Weights of a small GPT-style language model, trained from scratch on English Wikipedia: learned positions, 4292 steps.
Each number is 500 + 50 x the weight over its row's rms, rounded and kept within 0 to 999. Layers, rows and columns count from 0. Numbers have three digits each. The size before them is the row's rms in percent of the matrix's.

# layer 17 MLP up, 1280x256, rms 0.22, rows 937-991, columns 0-255
110:523522504600546534487478572521467594422423594430539498597539502593514486487544423453416496607441496496478494434535535479463454401451488537506528528515485537543459374511599575485494387509483520485443408532490557431515516493543608472455551487577624455504497450526468607543476504491407483558482507557566572460522542491593541525399518522575519430502607528429453556515498466563515559400532577546465512531491503515523520495502508470445486551457481483565436448471463474443494465424467461476518519558527499585466421493506519579581469533548584382540533485435523535580496508499528534516514412609447493494499495481398492483590519500500547513558439499428500422524442440557515548561492525593557533478474461443443473549449549449468471495455587502454540507498519477479460454545554554
103:468542480551408556402452449465576424434515618537560506544515483595507540493409544443447577487511529488468541472586477494478512504462524401514538424475470453481450486548477530501507560556578466598499425508450495528532546556474622455526573423565486482568446486562448322502561521447588459485459468477549546412518453498464468533484547506450540437467555527578551509421486505496594495507497536568582409508530495472568437497522556509432532561486578575402568529464498503470524508506425537518534564419462467554509524426482507469493459592558533467516536586465474527547428494485468555584507499508445482416496510522532610480443530492433583432498524508530521428428510487581458541474559500528560534466473448461491528501426488522497529469495501503445569383557419411534516539553484577
102:467474501518599505560486530482499448543469424566468544569504479548515435470521475521556448438529421575532449587529516538594478466516531571483461533471567536396533488489561459454612537533525568514501480469474516442452533525534419510470376514549489508512577510461459495508487455498491432506527511447531660510560561599396478460527486437560498479559536497517568420409472498506526439504532493425428533419470522444497547509547588587420439454545522525567447456475501625574526495430525432452514483463548499478495473517540530456452441539507475438405479518401466430503473483376474462507518543482502538490461478462439511462473603519571459512515477548584456475522398457500535528533586591444510590407556492421516460542581419486590499501467488442505533432469432525427465535487602461
089:576555422457493420542555522511489449508452508556481580528421512416521455545497426488439538588488492538550587563610464513471543455454462431575531428517483453467445475497520666513523566543514549509532545459492506478547608522453517517498625538496453663496491427437496509380499545493462493508522482470433452449491492589633497514456505556527499443570489535508476497443444477534549464505521489518543484517504464494412474383548513382518470495554540519534539460563480441540497398564511538527468539501538555507516498406571545429477546480533508430540522462525532481441485518467468501475474541487559475452529509520457615530440437551447523567526628534473564503445426563572583555501509464509424484449505489474574483455404476609503547517552526510454515452532551463444581496554568529
095:529423515536520540546488511541471502524558521530454502530445435524459485504545465524487489454497498509514539550569562538507528564567446457542579500440517453631455441461387464549476542522605539515491602500530457421595466537418540430469558453478492472502596520413494487455499478476506559495545527497526472402537538520481430499574525488559479465484460481584473522565532513499532507490490407495478507436446539452506482536598592585452497426445564447420456581527562457439408596542487423478495489510403429427432530494427437545471487554510551506508539503617542530445463429461551568488524428551408476588425464491515426481418439530563518369420565420490516633542462500492448525484498510451443485464523487492404523416530495441488444499516521451406479438449491449497583523543469455
096:511527519514476468495466519462497491555500510487499443488467521488441533580576519346475540469444573617533506494547544533495394573499573592478479485467490398521512577553511523538500496587528507562492490492519554615445425510414493467470591497479538505420539457512481553483579397548492499453491542465483401554539450425403625502486537492364457491589475446495505454432456491454562503469569473511426509491463537542528406447470479483411533474570467534424597452465552514528565487498388514488593566503471581499483516492490500496514566602485479435519464538461495480495517416593527486482488462591481460416485517507560522510514587600554473639474573435541519442452605481534413535548498538486493435490525431491546536539499500498408451489514448509593520521481528480466496568472467460
096:453587446487483551470462513514555564472385484535503418540412406507480543434464518466454482538598558458478507405480575482527533542563484431508509549546513510539493503546442485462503415515520425463472521534410460452646451489583490392466541473510480506538452483522485495507556510541407444553482517426545561535543498510591507532459427414509516556491409585490423500565454519429559490446509505534462584493401462497472559568440503479519518494529522523502469511472454569558492527461433473521422386477561485519536535425547497574477594521555537496466536630626474470619505571523447521546491487446478498511496487540520489441466555486477455506478513457504507406480413601553599501589464559495459506483465398530416532556529525422436451483565475434433433533525550522552525423467513433
105:526535605522555538416453494408478512531601617470565347569495515506526516506496528482507443488609553431539402506437478564509509482493535567463497478537483562435417484457507435585474521531394433531630471536542460494534495515541434525494510490502555499518445561505527516494513454438464536489555449508570461439506480506520588446555549479483544546428432461452544514455567410548566489532440513591551442494538506508470588490462515491523517459536380467533490526482502567497528498544476573437525510449532555448574506498418461553469492420457421513429479463492505565504533468515517505512409499478482549404517553630556531423386487521477627498528523574510516486512407454511507462428501533525529491474535466566524538499415447480533453461535336576549575471490487432543476508575489448
098:423546491470579493479493536565475493509505432485539573518556596418532431513510577599472455502520352516513533504482466493483538448384576475549529549452592476491385463474550525530445562468476465487501434463447567418585475536494531416482505492552502420529527577498551502535541519471541465510519575454506440409543525479480503536458519485518421452526550529462555490558462545473507423473559463579605560391542538547555513454627569550441457446498550510564531431444459503462428513559502439497600547548500407340462520443472501505525549569521543481427519520532463441538480474413457554479573560590473464450504534484541490614471477547507512499545501500500464508492546402488471467472523516400507460457478426463528546567423467618491502464473452498571519567454573470499526449488457450
093:593444473483625479549403479466550514514483468494552505458521395534545491527577531491573504455489409554481519558458453402447531545518518454485499569504475485454494419551541505616572459477518391495478525500487497463527426418543556535523576474450453523457525531513520451579365471436498517459505499477482490638533551522484499499575419439530547459510528518534497527508463469490491480442562465496564457457457475507408544512455417519528469524493431438579460411511555510577405410475496575582514456559579482423453496492486480455543467500359456507412464539590479426483460452514448502607476495578499498514492512560432559520493493461439580588534467556497415445515504507588528499547432426454496370484504499520502592505457533543459504438579503509484440574500426544426487474553444545
089:475476482465446511563505459483499517483540515459471424570586389495440410475535525504594629445498432546459540483432548472482430559503600490498447466499429421511539446525592505499488584506441537470528508473482455469557479519501528485491429450498531452444536486464389468477483384514516501464495430540495433482469517486515507584469556506551442522485540533502544485488527507580492420512499552533571462571526579502529551504519448438555483524428529492593456580460470623545501514517435496501521478555412515550522479472469559378476569503551494545560552572433420522411535506541524444555506398505548463476422421536475452536576547513569450565431585553530422568396525527541436504582484561522510469427507518513539398508508546573421527539535529484569491543550426541419515405375531458
104:441438506510525434390443509499526536475650461476457500526463486581475465514504533521470555454492437530473482386489505480365530491496476540472528545562447418379414518461486528532522522548553499500442529459456472573524520547474510529544485489586518617519586472473509530507540527469407536501491464501528523604475492546495454453509566482470526577563458504464521522411522542524490419455489492516428460501590548415624510531479490600560487565506477558525433453447618547478610553486491553483496475451501434552520517539536513516476550563540540408535455478491384509477408518523594453537463491593488514588503587446485505449467484358503461456523529436480482448525404552534583560596555477509490439494532545486478419464510443518527551533580410509509491505541392548431539533485523443
104:406598525589406448500509526427385419525504603559467502491452530429560493523452514566554531478571544472588472516500540382562523497464495488539512485517431460565449549497461609537575538554512465591538515605395482494489512508477453533579502556490519535590398505538480493517549503463551616502558534486497565523483528423412544566491507510515459562464408547529527562509514507487525528421506574502551465471477521530400516498415497510502473486536474439469524386517446533510510496427536447544478550635428506622506463537460491435469505504455509454452558522468476499466508450422574537465447517498523494514439561626465562499504574570452466585482529493535539543514577460417590512423591535423487509463476486449472466401433482538501453514480432442536517437519497543492473454418508461
110:416434507468542552449550444535505491470495529481509502475456609480474348419505530466545424430505580665591639511455440545452551576503506506458502564482571537493514526602514485528524533520551528500502495483495570497543406521434491475485452472432467571423541513474504563473444472425469592609452491444571449529496420509418524438539531501471500494533530487463523508442516533578531526565471498525485538613442556511546526485476470527521484504499429360469452468517424525480385476566574538466579538505595432505409474502495537528605509518499411522605526529412384459467481534435456476441545503529531493441470493497489515416470569556519510494484502535544497509478546413435455460530514500543499492512447444465470426440545554431556418520546468473420480510506533538454513531489401512
111:478462444611538532457461485416578473534537481528547542534532517529539407442536470488457430497522478569544478485552464484436580450499555440565530467431440527465537536575521507462390418449531465459506459485540413578536423536553477463519428415437558473540518570500461499506458476489596513494475518487557546527467457473461522553573573503384566455536542450458541481547509500446514558371454600469489503550512436533491507566565503500421516457483558475544461575424522535501542532471508511495531536590418459403535456360499523456455526558495429475485549486524476530510467493525601505576557512486569425608485550545462453527499485496566537539468473373401525506433476494514513497546530482426370427417521533574494555525511549451507563603554500466423465466503483453445406452450550554
103:529477388511434501471435446563455509458465585430538536549551530583487409534540541452515468526541437455531518519475490505538515623489571441515428391545492463492470491512473505519556547467410523562465551551500496522577525484448464587490541476523583499472465515521464491499469434475557533521478550647549588481494493346511530537526499531483516493534535555473437591513485491528523458528489544476511407580531520543518497519381537444443479469497449437510473511529513528523516595475448528484408528590580503478498565411544419415505456569513512557477552531480486501508549453476546458438503489481498437493576486516612444421520556543591491518495626483530499469483493355587559567529424451437563424443525507422487561553482486519567461483476476544551478609519583487579553504407556444
106:498559560571467534467478530593465468538561513455459548523515530484426494408613455518534562456577490534484510568538526524493501456412435442515493459500465547507456524457440539431475509554484481497443462605395543472485455485463531491522577474494520553475497517548580395569384533603485453527567542487467571448503560469500538461441456427468487487552534422476527491541634482538487460439558477391523433399499431467503547526585435485445599385417469497509366467524518418494560476480444387416520573480529553543474540499516527553431471488592510477494516438496522435499467556427575514513478586567517595454452522495443496497571526532500510431547407406532540570504565501512544476480471455476510519515512502412529534444496542586480551457494462412595527507445465489487515469431521537
104:454437484410552570515561488547422502465440487477493507549429470550524555476471499515462516466502501480508531473506479508498497563468532460476465407519558645569515534490465487474573508479492466562521480545497558532399511538566498490565513416445560509473584535575522552470476434484498478502522492373588471541557546609497532506542582605426374458419493514521491510495496445514535542541594540589491482529377432493454576625511442572587464497418459504610564503527453409454520487455472469447437473436528511514471510489450487440582467486544437518478460545500553519485406393492442502497543549483438479440489469448538543502455494603518456500485547422455448494451565453503402411539511563506487471516469467525443492520406590552601477536451455571531493527545545440585573456440529543
103:537504510498537550495453506496465547465549588510601446529536500500494503466570471461595473488477471490512425492622502489497513531586457599495431395484589506502474553487511551520493449500447484507574458497492469505506552568478494482433472506533424489431492443463516488505512520460611504593483536429438437469514493494436555517443567499501495498563468553528499450504549554478494420503569589557499367449569462516456564514489421393560517446599555557509437452476475406402419627531578558513510529460480493504463469496481567548488475506451557472515545405416436562514458451409559537446415591456497439502456530413482517516527389439574560575440538477464472444496493544435393553545484564585489478547489471505575482570502515538619523487393442488521521514547561525481416470478497465
100:482433500450427548567472485493541534441472545423514556430541512473551505438481452410521561566521569472491469496486447481509409454475437462441436563541534408563535558463448508470466479428462532478624454542482516409567516428427531413486573449504465396570505519436511531486494398457526523577453531443408503525480572418459553490509448547499518570507537494453447531529502540561392428463563565542517446544561574463527547523475571485481589559551599613503477462459393526474503450491507541522480501523492501481567546565567417547579597586551470535364506518477468471539567544533484531517517546545424540434519477452476532558535509525557476569441484568443468498542444564457411547463426428509469484491499425536505560535521574444506497519570431485394453519448459515566443497491464491
106:480366576473549522446562524531501471547452464511494533529519464468529478519565458574554441544551491502379472560550464492551485503474525455557547508423506524367482523502499582478460533453489522587454456543444506479600529518395485504492510511502521556568568582506553479487576558550503365469546432505541525535467521537522396428505546495451581443482552550516513476514550463544422480513519570495503441451475569555585514458504434563538539385535556563539508416472409483481509487551410476438573449529540443532516574520568453514438423546464529558515550410508464490476501436572478486483464389531479498478446457543504454534513548456611527550500578648530475391484504587529408484438439477521459498362513436460509498499538480501540480460583517426486472502461537507485480581528571532
111:368546422554490526535468544484468458538570436569545444476550530345518461512476498446499498605532361599510455473528469481505476451483517503533401498457670533532530564488502510466438520440508538523459585462486555568498526419489498521465588567495451479505438506492467498482504447527515496528540470535460468539530450449498507386525576482411505437543500502582530384503458489558452474477552549493536519553547425504440491498492499552538515534466467553426496486483515462547533486460560473442505498551491529552498529559513475508588464500438423448487483515432392499515427407428494460493559539425446465517532457496564546477561595409550432498550507506553462559444562468533523525490588543571553542487549495549494503457501522564595449598439528509467472474514459440582634487595603439
106:467516452509547557487534477541539630483463490386489440418417524548403415508492526482540494510524485495505429534492418475536536429561517424554508396601493524491497488489515527532460465483545559443503498450612434537496505440530504440470528585483526542502501571484494436571458494490543458461637513533555567548492489423545499428483530593577506532456431573461544485380485555544539455562521518546510458493478550519549416487509507472395476426618478468498479533412394522453481459513476500577461529512550567507559449499489478535440478469492509536475455497522478519554381501482572526495548413541568548543594507519499501486564437487488435464512484466574464458581449504537488531434461421382491504457495532572516509448515462428567391383613501513500483476542454528542457498545641533
107:428559514484564609546542502422378521509550522507605532428488387446534527508479519505395514531515553521474483467488490605588449488510593419514535420488514520493541422512501483445499537477472522573482485508568531489526616561521532479470450553585509534512474521437473512511402503512447568483580556422468522589453519456473457535559560411546601390568545432465566516521498479533417475485490523503549563488395466489444465481491537511478492496595572545478412469514464457492464535560464446525451469477510536550467561599496548525476496505471537507373480543515451448500491519488521517560458462534476532418462549562433524569491486495538504539494439438442448600571436457458517481463535476406514515475538421474474559417520464452544475472501364497416574627518583555486426560520460459
108:595506556565606501515519545529540459442518557563598380553567484519475457567505516481515544563483527475489502478516473444468493473465490534424477559500433524486428483471493602471528546534599442586468561506537549485470521458516500517481440607444515572515531555566469487450490450475452525574547461614550408474507580466511515501557570475474511496463536501682502513442479498443546553561475441478542479464519417538526508514540431542527592582463430580507470498524516408483444479524457469464535554501508545500477498519501468429548402429417471582514443576556523517460483529429486538439423474436451469501410515517512519459445534499474557575429594517461506533449465578610462480505476445423528477504473437484498523514396568471532509471558502359524443526514470484415467401576463394
099:449505508558621513519530554485477463517578548508428553525498509518536580528385565514482535575493541542528363565442608451516413474547452493503488504462521438493488608451524467511497427536543478485498473543583467454464454526453403488543519446519460496565482473548468506533477495612478595444496467525556573471440554493500508484523648455462533484512525530492507486516445420371447511525472487516430506466484430515490517434438551519515521474516438552489417562544453600467471465414515476492491504528540498504548506464415528488512492434522531531562544435607435514519635471517496530497510370540478437464454551544408520537520476505518412559449604488452437537494437489560541436502649456603494468471465504587548453428485606553548460468576465513478548442476496433499455479508534561
093:519531545517499529553518549442566578462480517548484536495529537550474507571504532437452481469612485537477487516546530437435577501498516491414425467529541470451504445576586571511448582562483448494500491437548515486454503503613455570455547504463444559445515447373492456512498506454433356576581517561480572469452464514468587554482491587529431542540441500491529487491518519408438575474528506523514529545430515557436549530420498382518530521504463460505542586455528522539464439463480460419479509491537537437517499553530483452558568522519441525471503352539629605484433509416485434554458518422544504453541450523501426509499459528551582502434460466508579496460427481525494433509489584498442574588545500546407480527502482615437506602565416514532462469496555542472516536590515533
093:557504609574453494530481459566507477513506507469416530521560395569487523524433486490460531439394529477481545501484437538451464517656488573519526458505498491495557489462411397458509559456443573503583483475548549468431559561471464477569419553511532512430530518506496502553505536565476397478519555479435494608549451542489499471547456552400480416506534433486543458496550565499482488541413500579442549527480526533454555438458522497417488599495568474542460484534533458510506495483508498578561426554499422537557467573451440462526470449506460526553541506470489491470524612427471503542471509433501535472451580453369572441549479493493486451516529460493472500495504572424670464545429373482389535598525453491509470583473542555540482479554533504599527480566483527494444485438459461
104:526516498574497493523565539447439488514425474493424551552373498416452545464445612490520562507536467529517481489445585545458483508472493527570540538460525572550509554518503511493502499503403519519505486533634460506522595485487492585543569529466486556491413512495477465450518501482485530510496503475616493522449487512495535568483554473529530538576553503541432521383471561508473449490488478379508473425514499549479489532581506503436444513538445523524458439485514453515452471448529531497502405482508527534562553403471516457620602397484411469454444441430533552439458561513472404519465573490550392464461566535544605455471466573414488502518505439561485447535472468454505508407539548530459673472446507503578449613446513466570449471532535438446540521466560542402523563455427481
097:612375540361530455492570497495492450536492517508526434568500509527457459570541480502552568405471575487440450497610566515486451452433539548503487498507435464371469554529512474515472603449510453574368583491501500440426529534445426581422489582512494449525432627464476458437537509470514524514583500526416540511504450557488533545481496578473376505406494554505520568473607481501474422608460493555583528499513466572456464428431489534424577494522516484466483470447528503520485477504574559469555453456361581516534473566499454526560506508445515478494517557482463501616488524472409452524466535520565476478597511470499606544522502513489513465461501515508456491431587590547476476530494540470479539444474545439427493456531486419531495528527489565509535472507469514496499458437534452
093:555472444558522526488524547471398548503428586454458443447488561560533515465444476504532486533525519573480476512512447568456482420504464544483482508613498506477471575483561462504393523533491515443486547524521536576399526433471535512605453572520504459532412574480418527417520574560549495500545522504424435421544476586464553443589532481502512459483447479449574482534537460459520468413502445474573559436453490463479552543451530399433336565568484503333461519475476576399507455526412445500479505421559454569502505518566536517530565480408402551503503511508503513542575485540581427445484458542452528497569436493553519521537550511424482476477491519446465483501459573550504590500522474443477443509440497550479522531577495445531544499474445415375593471496518558470512516455530454
100:491505477553446559571551575548549464497529516514455430554550458432450463429499497565459563468485476645474452533561482470475469596368504475469440611513501406425534544499486473530491525480490522465466506501517428421500480497511564630445470466516505475495527464558492509450474541554552513568538492532558441428455452495518506551468574573425469474415517530499521450543456559522366500464571460590538502512575523531451545545509423563494511421460548463452462460636469512509517539459642478524564430527493458587457523487515555599564487510489460367507406537575502524455517416413484441433539508591536521527467504562461422465484531487516465534469518585550526455442462452446473483519580482524519568424512545472482497457483419566454451492506499520503496534574589514519613463520479577
097:507484491561510446537481533497438477483593489464439492519419501467473463520510410513503551477478414506417487426472539543465516554489478476483446478484457453395517496530436585492508546480560467458465454601403522499502605508536453538463592484512476559542524452474543534530545577669519497433567433512525499594433408560531531514546433459518495495520403556399524583462567642462483441467454615532460451500494485454507516532501493544514507500434596487461497522397506435554487587434525526476594482436424568457501618559521541489480535523432453460535525566490567521509546572442499449518486576470499469515464609528521490415495501587479487517497541472498477557528437545490449494521527567420556491497488469541508516542472485501531620483443506401539574502400553469431414411524522574
077:471528471476537509502510446528571492414555589425634523418409582533451541508442510473537475523458616409584415622437459522502373495478557607468560580470491434505567515508500468512597481566584491532503436447460478518424454542498454464462502577551608482534540546534535455511502467399610481462440555547558495522540533490524511468462543488588516488461556567519503515540512491492556576538513393473430511548440550464527478527493530550502572438531488558549439485461490490501522485473427518486511460531450529572515505485527472404453458544510573500459448527543507543540503507443503473481417507581451505565595464479417412412454539467551368481444558495435453514492497466504522549443510518579563512517602445551463368461541459453505514458469511482491546503528569418487526547541533476
111:494553398522473517452529461441452420508460476525506424607520492533501563471545416568502544507481490522475518367554450483513472472534462420556485503442443509600435497440586463401599545608431424507522429435558471436627559474494444559531517569486509504539443485480507474578468505486532566379425519538467520492526423507559639465498484529440457499522443529491452462462471536503528492452561487474545477575425514510419462606536473510476499476461377549538480424408526472469470553469540487560450570500533539517491455455483492410493526529533548454482442443463398507532535504360444522530461517542564388514601520412532483548497503530489566555535469466559571497547506438538499448461600543542511514521522491572542525545485410494525538523555482510431499531525542488471508583501451415
095:498454508503422517457452417494513459582468501498472494474456518463521485465526530462557457380491544496508442502469469482501451401517599403539524552475555475522487438495483512528486537424445515523479521485441379500503559505505446512506417571584560575497468481548509482513479537450512491522442511516553454515486525505528609506490466450467466475455495419493548498479465522429547582528474445475489482447534501558429470422561539490424449567504516481521449594506458470444398444552487549553402449627490484449487529535489521496550411531476546501599603472565478619435578513425600510570451561429469594502598477519476588436520479397558442612551462461548514433507488474379547512515451441527547509466603423456597556475507571576650480526487533516557498466507471482484491508567478521
100:562505513532456449506549491556412522526561490556596494563466587475517442525550481482503592404535469536478361502475569516563488474544532434533590425512511424488489556474598502595581572559516511416489415450428469457498369562456471520520486515504479495439453596505555489468468595581502589530489550474378485538504509516509574459494496485561530492498453482564509384501513505455413480502521549525446511463529528486517529489505509440443478497503526453427487439495528398446454472491518560427415500487537480548449484537488576505526415512478484413571568503528421525520598497528499535558543516524460502539487509513538582494447638532545439511442436495521461505568512560476447450534534522476501491444351499582472501511500431449412462537609571467565581421438502449537498519540596494
097:533506541545510522438512434584514592495488532400515481470511395454520611388540452419592500459517485425501486518507518472505501523536482526512540473533531448548385565448473530515394419523447405453522491483484488482480463506422538521478468620458600542445449496513516632532485400553472543485565523494521503403499510498541628560504478503511467538530511516472465495556489458546574507482495606490516478541516370470540479568475464456428527461465476509489484487400426488402445552561493492456498615346437554473501462560469477470568516480416510427491528461427509524497501509474528496442515512445499475508454528584594509502489472506552543487506443490418477531464557455514480392490515535525451618505485465471527560546485548430431485474471528567506615453424595500441600553481549472
097:489541484452430582420463537506490556367509545528523389450441498486500551577517371492537565486572486459481509566506512475457468558534524447468493481450465458494534517578513476449410569590526571625486506459466504465517492470451598420459563453504449497546532457524504535561474481504538562503569606489469433524498498564557450489467460587501429452529495494498424499556502436562524402551471446558404468574522490502564498439575535530481510504462485544583571503505504530472542476459471555544504539533526483465555578412460496525492426481424569549470525522527481481508404531456493499531486529440480435419456497574367474472363503451496564466521500453465471487466443488459578620457506525479533496528504519487432592503432549479589527497498397486460425545482564491446399544521623403
104:560426485479447397428458476479487521476558539456559520449500499486505574581517515509484471451416517505509541539482506521507445504538535471513555504487383463473571480417447502485512470403511573487520593478485493472555459487526497452502394495577474412452509456497551491473484619444416456494403522453504507499573489546543494550544521476514495577477480474466561514477535555451567511492542534565405423503523487524435513401427537515492441500557554461519524554650526401507487490550481513535530504564475379572483594528450491465575485518456518414562536486551427476477473440494467506498453503507447583381525557419429547473549576450590519514574432503438511484580503523463580488446514426386415565577628475479586496559470520577472488492513503466571501406605497475436478484560473553
099:531512452556485500544337416541476449543502451499486489492552444554553537581480527451452520490514434494546495502480550469543437534460483471525537415580475474527442557526470439411545558517486558409401568528438456432435444533556506533557607480522505598374529483494587490450475470517495567476595593529444461522444521563460403503466513523418557579471508482454466527539474560417384548536513444587474462532465412464546521507497578500500494481528418488520522493529593589580473432521527570522512455628524568559501487418553495421595538568441446410538480519550471472500446435410572456485590452558450501470494492504487416487532454536448481549503442449420566533546514502482453518462532480449512500547449430488545505550410535420527453561487511532518466500496544475458443520560531489
102:571493497552549532468469523533526391497562525519502520477427449549543427479510451571524540599582518453576469466556608488507563443462481538511486399480442508508457411444476578609503534515500455514506510433504447496495495474522524534392484537580490440560401632541441461518494451577557466499595513508536524473551452482384591526484435546534468472458588431417492483398550448601532405548564514457486628570485465490449538507505461487493540516404490440538470510511541462490512536458532446444512414494575518424571544599534517541484570462537591522544525468588456472492457577512502419439502534457563518521510467555495463520506396490513533505379500546496497451525465592558558561472578408503512613464577470556537494535434444522445512500505510493494521461518491517538498471572515528
104:549527513486526531505472529455526498485431528492494466518531533513530506508380536474418468427492520545512440507441414476479474455486536509556473500404566524537557531558544512439547456585450482568525567497445498553500589461462473547461563379560611474485583519497495550494428508539396511524469583507447536524583595502553459555472477501521489489493440405491526499578398466535500533354498398492546491521519603604489478528486577547450527540445511471493464550564534529467454476581382576463576489419418506467437572445525521443445443559537485529445492475533548534385495413522508447517541442568415415558508532545441473509475488480503557495514521454463514545504325544609456563378522469482531466452479473513484501423458445518505472532535515451452465542548442575541504479480466545
104:544504495570469590482500545506532545467483513501551456510460503478579515416426483419438523547517309537507520434530462413501573527453513549512494469471563479525563517500457524473542489497470501459507455487488560473469463519550491419518556501471487459505481489423536460505475433538592547515487406479536484493523537510618526543530431499511551559457501574425503459488528428541648460422542535471369376457504528443461533508458551407507519544546443511616470513449411560459467448572478399484415469532443498511499462369521515551518471480499579537528487624513415479485507367537472446539432568444528496514504524419525480497526491609508481527533459525495625523432566503513539571503441541507503500448426427504489544584511478444585505486489539466456511486517513517410429469433586511
100:465616434414558538395526440465422523462553465529503516511444584463466475478480491389483480577559494510419570513447538502542482433409560504546436523453488389514380544529521397547427440412498525474559513455470429497491497536491533526559551499542533551606464507486503456413507484513531487495452489486333525580470552485490639570487547521496474582520490515489562479487530475566508479455568591560447477486462600459418531558522568436447481526502501473473452479574484469444413477536519496536489458576466518488549607505435541532566436480472459443454441415501573460504421459470515495484506522492490551550425501473546620516510424505500507458552452456491422431420509385396476482536496458506499491432477522519505488518563545625475493499478502474489476516508583512503471419427476466
093:472449428428475555527569533519389520530536535546458559530447518488497461477509532579484472473545528626448442438568571452575373449457502496571536460429491425528473493505510514538466486522478376561437554471408514377530467443555558508503537462558493534520480462585527648521454454521448521407453474478463543469421493464372536508530402489499521558505448526474462487439502519468553525575559497501447607475451510496495468489503548482384469502552429496511480447522474473440440499527486503522533442499522504562415412541480562519517435523509479435562528475548466554485633527500528571458599567533501446430571494571461515423546527509483503580553583428393575499494466502550427490496552501507471555488501490531516468527427498434511517423497497488547396507459530479533592459602426523
098:516451444581528507532511462535580500527561521435459474474526434444472497572480497557567549523538574577449364435597520520500535476498550564563484527571569436498407433462464467440533469438492516553561501572460448488470534510448494533444442425505431448491547508507505388462505521487499425511593415556482578586466485531478542478551506526403511425575486506483540578551599502475477613560503554472473458588470460464516600523474491472481519544543568444482471495450468534476423525498556484438558454504436480540385424510557509574535463449505462471420491421496547506456540454400411523488532518553574494483433526515595516485528469531512509428530475459431605488531525492449541536465472537493398518449485459436544411420568548493474487508424495608475601574462559402501535540432534487
099:518534428440521560495484552544553561588490482507502471466490475509501463458480460503388450539444424528500524521484478391514456569441397499555409493590479535484479546553525517495488560497492522479527469488554502441613550558511509500524490524536475594461500447504460475495574466556460453601484621565493565554428497472525504457480544456411481532636431574511440557516470393496524452631506478471417500563526465539477479478575529507509529541584488520490476452511450591465535459449503478525547486487524533483461650497485500472460533557376459483582526406500484534447540434496572532560546471525465578518497489464507551534515607430503498506513450441446561401495534503569533457389499442391503479422446438512592427524524469523526550507520470386564447610512448529532492505422458449
093:528480479448580477514506505533438489495564560455577459485489489485398427570499514530540502467519496536580519542473512557572566497484476401546539527530550432530528507482524479584503476513488456527492450514453493489528520485534558481484485508567610557518481452475499589534483504527459477532532424452529560586516499496534452537496501390513551506557582463415508539479486533489426530486435542444518472373526613581522524546580455432436486475475498516462423408454533430497437568503443563565497554501496603428451488453486384475505544473454561534468556488445505526492547476524513476434452469443443623550549531537488487620487457435546566446580500596474504478543517476477498518457553524445512354502487478499350567465418473442554493531474473517444640583466420409382508559473495560
091:622500566529455519423388491454488453557551507617500416499455434558562505493507531516401510479503494523440523498429505517550544445526453430455455494538477405508537477448442515484480495446459437504553545496529437501614491521533479479472544531537488423510455531477544568542459531469456435463555517516564406491456554492557523465518576479489519531561511459563506545453550474619433521436400491468494523483546454488489498569555488481445549491579633535434513489460465453475537580545554544546489594462434460503515495605461450419489564474557485433462500435559544484452530490507450530498392569479564539479525552453597462533478525579565418501468398417476522453581618405531435492476641574411554546509466493519462507483469538588484477496494518525512476617530441446487513543495525429
100:528502476513470442566565575506472493481551446444507518459465504443476603467474472445573499568459499635525527504574503574410517496467549509472445491503430498506429615394548522500511514517463450496511480405467487473497541441451486449524505500511569413532497491449469439510572427466497565474530539481448525505541519549506552560605504578516477502535442403538508461510448456559436493416408458515376554514535578558592491511571461580514599493455526407417426457546534445514503591545475632450541452470434426442498533532489435567475500508523552483497496588543490557507569518496533428450514499548425539545496504595551588520540474501416449414446551522545451598510545478478512501579444550505528550522552482462519438495489468586411541505557483494385530539509570569416524513579505535
106:555461523502429466478437463411465486466518509455553443441482532548578475514457473478480455547583466464505538508564453561493578527468497516595529530492626512499639527506564577476505519467436424495520431471578440450485461450501480505459564414481576476531503506395497488504462517476527524464506470444531471535424427456469597523390495512535530491380462551511524451499489459534561479501472588473519493434460586519538533527477526454564480399537452551452480504520512441457490460521443488431589497464445577391564550505459574565553435491479510585491520488507453386514499507525496548522566447463466440439509412452457499470465403446592482469498562476533511440438464550491557482546638432449489533477443540535597520487533456399496479436525478371512517490439461390459423548495427597
098:549556469533482490500561481540448548507583544480481438470469492450534442553478514616590489501559528407567579547469586532617584520519550489401536488476571543486545463459471500469500582450585413550503505484616529536470439571455578494428419517484476589568426429479496442488448507400501443462512557362436431512422504525497553517523544502558441577409533415534438448560587571488522511515462535485532543573498467484503568493438469449457491594519544507437542528448532528391496589440493460461493525486572476490566515554426480527527503494466529532447430519461548510479489436621474523513414465501529463486482415483496531491523550566592586410437500503489500547479529519416617419545498514486560529508489477579411476488545495445544583522496440446487538482525506519468557467498514553
101:437525479491557571490446553467407456504549589508509451509568469531456603520553448486380468487480543558486516548514476440445565472508528521550576402555573482472417468509584435504503500581529452550443467521487585531471501619373465497552566514580423476475511507479432551537471451472537493451520448519489504518462464454475565502450530430478387480388600532452509502487553444516456512397415450449511481514517438448480452505518432508491529492384529464518528476502427554448448588535522509521486449463590519497460508511482473499451527489570465551478525584521440453589464518509505470575535516492439467647519569518547540547503490497588497476578534435463494486453631449531467542522485451513492444432497494489473511484390491477557490592530545457442414527493580622625514536460537464
105:500522483467495597542553502543496592511548517483525480448519514530501496480552607489363519450538536419451517433460404574503509492461482527557597512466510555480509484467478447535390486526536403410450460501425473415381423453473479488544485492494528544486458546472536479497553558508504543522441581457513561557430520503516447474461508492554473448504502518539432432587478484504454550496631519518510531411581441451538423577460520535543451523575455477473503484514496552495495540441486538470453556469509492556567543514424495550492507413509394529538522462578556591470440586552427454524513492382618503443466490523506466526440439542427394422574495545465452587516535481423464506495551376538470482446444485557425527530458482473423482449576399526512548543533524524449418609467504508